{"n_layer": 8, "d_model": 128, "n_head": 4, "n_kv_head": 2, "head_dim": 32, "d_mlp": 320, "vocab_size": 1024, "activation": "swiglu", "norm": "rmsnorm", "norm_place": "pre", "norm_eps": 1e-05, "positions": "rope", "rope_base": 37300.0, "rope_fraction": 0.5, "qk_norm": false, "attn_scale": 0.177, "bias": "none", "tie_embeddings": false, "parallel_block": false, "init": "trunc", "init_std_qkv": 0.0366, "init_std_o": 0.0, "init_std_up": 0.0366, "init_std_down": 0.0, "optimizer": "adamw", "lr": 0.00194, "beta1": 0.9, "beta2": 0.98, "weight_decay": 0.11, "lr_head": 0.00731, "warmup_steps": 274, "schedule": "wsd", "decay_fraction": 0.69, "decay_shape": "linear", "final_lr_fraction": 0.1, "batch_tokens": 16384, "seq_len": 128, "doc_mask": true, "train_tokens": 137700000, "steps": 8405, "dataset": "wikipedia_en"}
Each number is 128 + 24 x the weight over its row's rms, rounded and kept within 0 to 255. Layers, rows and columns count from 0. Numbers have three digits each. The size before them is the row's rms in percent of the matrix's.

# layer 4 MLP down (transposed), 320x128, rms 0.0741, rows 308-315, columns 0-127
091:099179098125128108146129116145098141109174117118129107112123117139154131110116106103111102134072169111091151125129141112104147123104119133130079105168121147135111092111138133119122114121168163102108161112106145106146121120151123113159119104120150137144147096130137139100068130155163159109130130134161128118153175181085131118131121152178080138135106118177131087114140121096173140125091
098:142135106128116139127136145127126182153139128101092137149124064113117125057143132131137089125148146104129134105175102128116123156135131128143138123170089145135136093178117118129127127151155139154152139104092090106153176124127147127095162141142175161144144119113128176123062109159112110104117118101120117115138156117142107131175123147158151135155091120171121084145143113124149137147154
097:125117102119125095088141150153115141144069158130120096136142083138163143079150118132116138122134137124140056131099129108124122134169099106124144097151150147146159186114144142111134131113127129126120142126126146122146149140140183086176160113149135156096151106142148156104108133164173132113119094153120124138139110160148181127151110105145111164138143096100102141125140111101158170117094
102:142155150087128117119151144097113182074135100151118130164117124113100135158113112132127063096106171136112134109107135106159150162157090116121111148126146172135189139126143122109156124146091120137120121101147124167124150134139095160137144127152111070122174141092133105147148105147124088141140119137092168089121111114109096151126136160089161135090151105140113128148109134120124118141126
103:166132094130068134157103119177056174105107144135189131079156119143137170134126102139153130125118132129128112150121115110144114144128147118133108109148143129138130140125124113126151142088088098129078163136133141158110145155132156128145126086136156146127124180096153096139144118175114136146113141127105141111098077104127141133152128114105080111140111119135118136137108142113131109103065
095:129104072104119140179176114109109126120183146134117101142143163101133173129127125107152142145109118151118116107094127111121110145133162161118140157134127132124120100104164140108127140168105149126114174119137120136131117159175135110135108156166154116134168156130137085140095103091180118146122117145113132144102117144130130136185090180126103135071124134110103096098114113116139101149166
102:100145127115138108112114130104134122109080115108077085131137120121102070110151168125137095098106124110086084118169085107139094132094134162141121112127129111126150099143107097112149150117146064132148160143126141096155141132131145124124168124132126130129079092116146125117091141121116125174194143140113112167154168130157110123114161149140152111106106105122110162109120121094113162137130
102:154144149153095146130126122132112086136140182138178108142083134153148114146128126132094198109162083145133145118121142137146097144137117093154137123131154142143072112119126155120132128118155145136126125083111130098135144163118144148121134139120137123135095112126125145130125094196182151110106107116122076093151186117131112130129126139126073145153139092137149180105132147142153108133122
# layer 4 MLP gate, 320x128, rms 0.0795, rows 309-315, columns 0-127
088:111150152172097164091138173158139124096116138129124110120129123161131133099142146123139097082139134123083169127103154120110140122094124146094124115124113127110131130177119129123144149138140154170123122120084144109189172174162159109119140125139135129140134141140139099127127096188190107107155132083095144138112145146078095131132125164109141130146129154133127091121174118144164140112131
092:113123125114113123120164105126143146155112132159114159135072142121102151102147138099119104085153123129122130129165147131108143095099118101155103065191116148100155105122135104106169133133166125144120096118092114112133116156111076175147107096120170113147095128111103094143122122169165184144135123083149149159156143119133128093153137150104131132117106134170102139143111116126147123125151
105:132145124114127164135142160143110162080120111123135137136094122132150130116161137112083107091090151137131135105178149140148197118104100140116131093127166127117114165159158172178155166108160164120143091107144130125153122159088060169121141120116097116093124129154141099115099108156101097127124121093121126124148135123132100135096151115144125124145091142096137107138104124161144125133106
109:084133124099146147101156129113145118123140148166120162115130147127138186123147094143119126140113133169092137104151089092091093148105131148145163108128128150125139113119152133169144136123105114157157124068132106145183151152103096132125150112144102102130090094107121157111150109115115140182146155114136137165150161128120114120140137125156089134116162125157120105146124141123143066076166
096:167092136115125096147117124143104125133108123093134187124132129135148196114123084189109125152170143145128085101147159117123139139090126073120143085148149106143108098111115109172149143146120125136128123090119140125099145125137135175181116096149113170129100113111121133087110121164132149113153157119098146142143117137127135180118161119141143190106106119152121120137127129116119132108123
106:129140120154131140114128129112091112150110140090110154071139128132164109097098176123133082081143118136064098143137127092093123119126143105131108111156132129107144086147118133122141162120114112153140142169128111130166101118164143148138124088185094124102127118081127113114131178093120147133178142149142129103099187120144143091117097158125136127128131126124119117115149105141144108102175
099:149110085127123150107128127142125128121157145156127146153108140165094123108122112159165110104125145170102159086151177129135157131127078115123098091140099174136094100105171112090120142081172123110130129135120127098167100109095162132134119102121089113111115139118123113112131139141094119168148113161094160118137123091133131157129131129111098135196158127144107164132163116093122145099146
# layer 4 MLP up, 320x128, rms 0.074, rows 309-315, columns 0-127
090:122151104136100099112139113121097141150119096158087152124103077154151148102112130152127122149116164136139123130159094120097114116113123062167101123145155139147098082085128113154140150155113125140143147144126108116107110129072138125143145176118149120144165076111099171137080169110102136119091151145137121114115161141154156105171133122155140140114084104114084142139111132131123135140103
097:135125133146140121108109155140100161105112183100151127135140127153171153145131164143105145126148127110122126093085111111118160151088116156109150154121094137111117144131141152132131125159083119160156152118144129110121136122144148044136179110155127143125170084148147163106115175133151124122150134137107108125045091131116139115131145123123157110168112140135112091119141124093148118155102
101:125164117181174131130103137136132139136183084143134108107109115157163126137103149097110150100125117124105088120097150138149119153116171117139130073153131129119131149097142102140103122098133074185137122103120102138132155131088150140129168126102106143081117148148117123076108086117173117160129146157180138142126116123153145083122115125146107114095115117106151121109142156148152133151125
103:079126138145159124160168124140164125126101094118141178159090131144190108121170115143146114134148113124086090112155133135090129086133151130123128155117120115131103123113134163111113098127146131109121171108129155128142145093129119115116092131176116108078142114132124171148112117150137153135162112116167091087167141132139138081117097133130110122105078173147160157100096134125133148126132
100:129136155084094092152109121129180100144146139136131141131131123168148116126178130140114092143140158139164113116134111147182178141119129122143103124145148090138118104145141153126069147098132073137146132188091111103114145128112141173139119114131161108128069144136120156143131143127123068159118151145136105129104087111155141141116138101127139155107094128142121119096118162152138164154121
103:148122135107125163109089165123107126087163136157104135157121129123155174159139114100129144140105136122100178162115159118151154106139110135115114109124132090141165147129113107166084104119099162122152138083107105089162142183132140140123132158119102103136104092124172103153109157118163099114114108124075081109097130157128127129139135160122172121170094115096142135135142098133123128117147
102:107103106192129129155147166075154119101111113170128148112132168139113175100111154143153145128150124073122120105165130131113130128114178132114088127105080145121136132087148124107158125126151167110148117133128087119103129113140136160183084114115143139151123137151115093133137203145124110146121115191134184116104146121140139135126133133156142122129120139100131158124137124149124116142131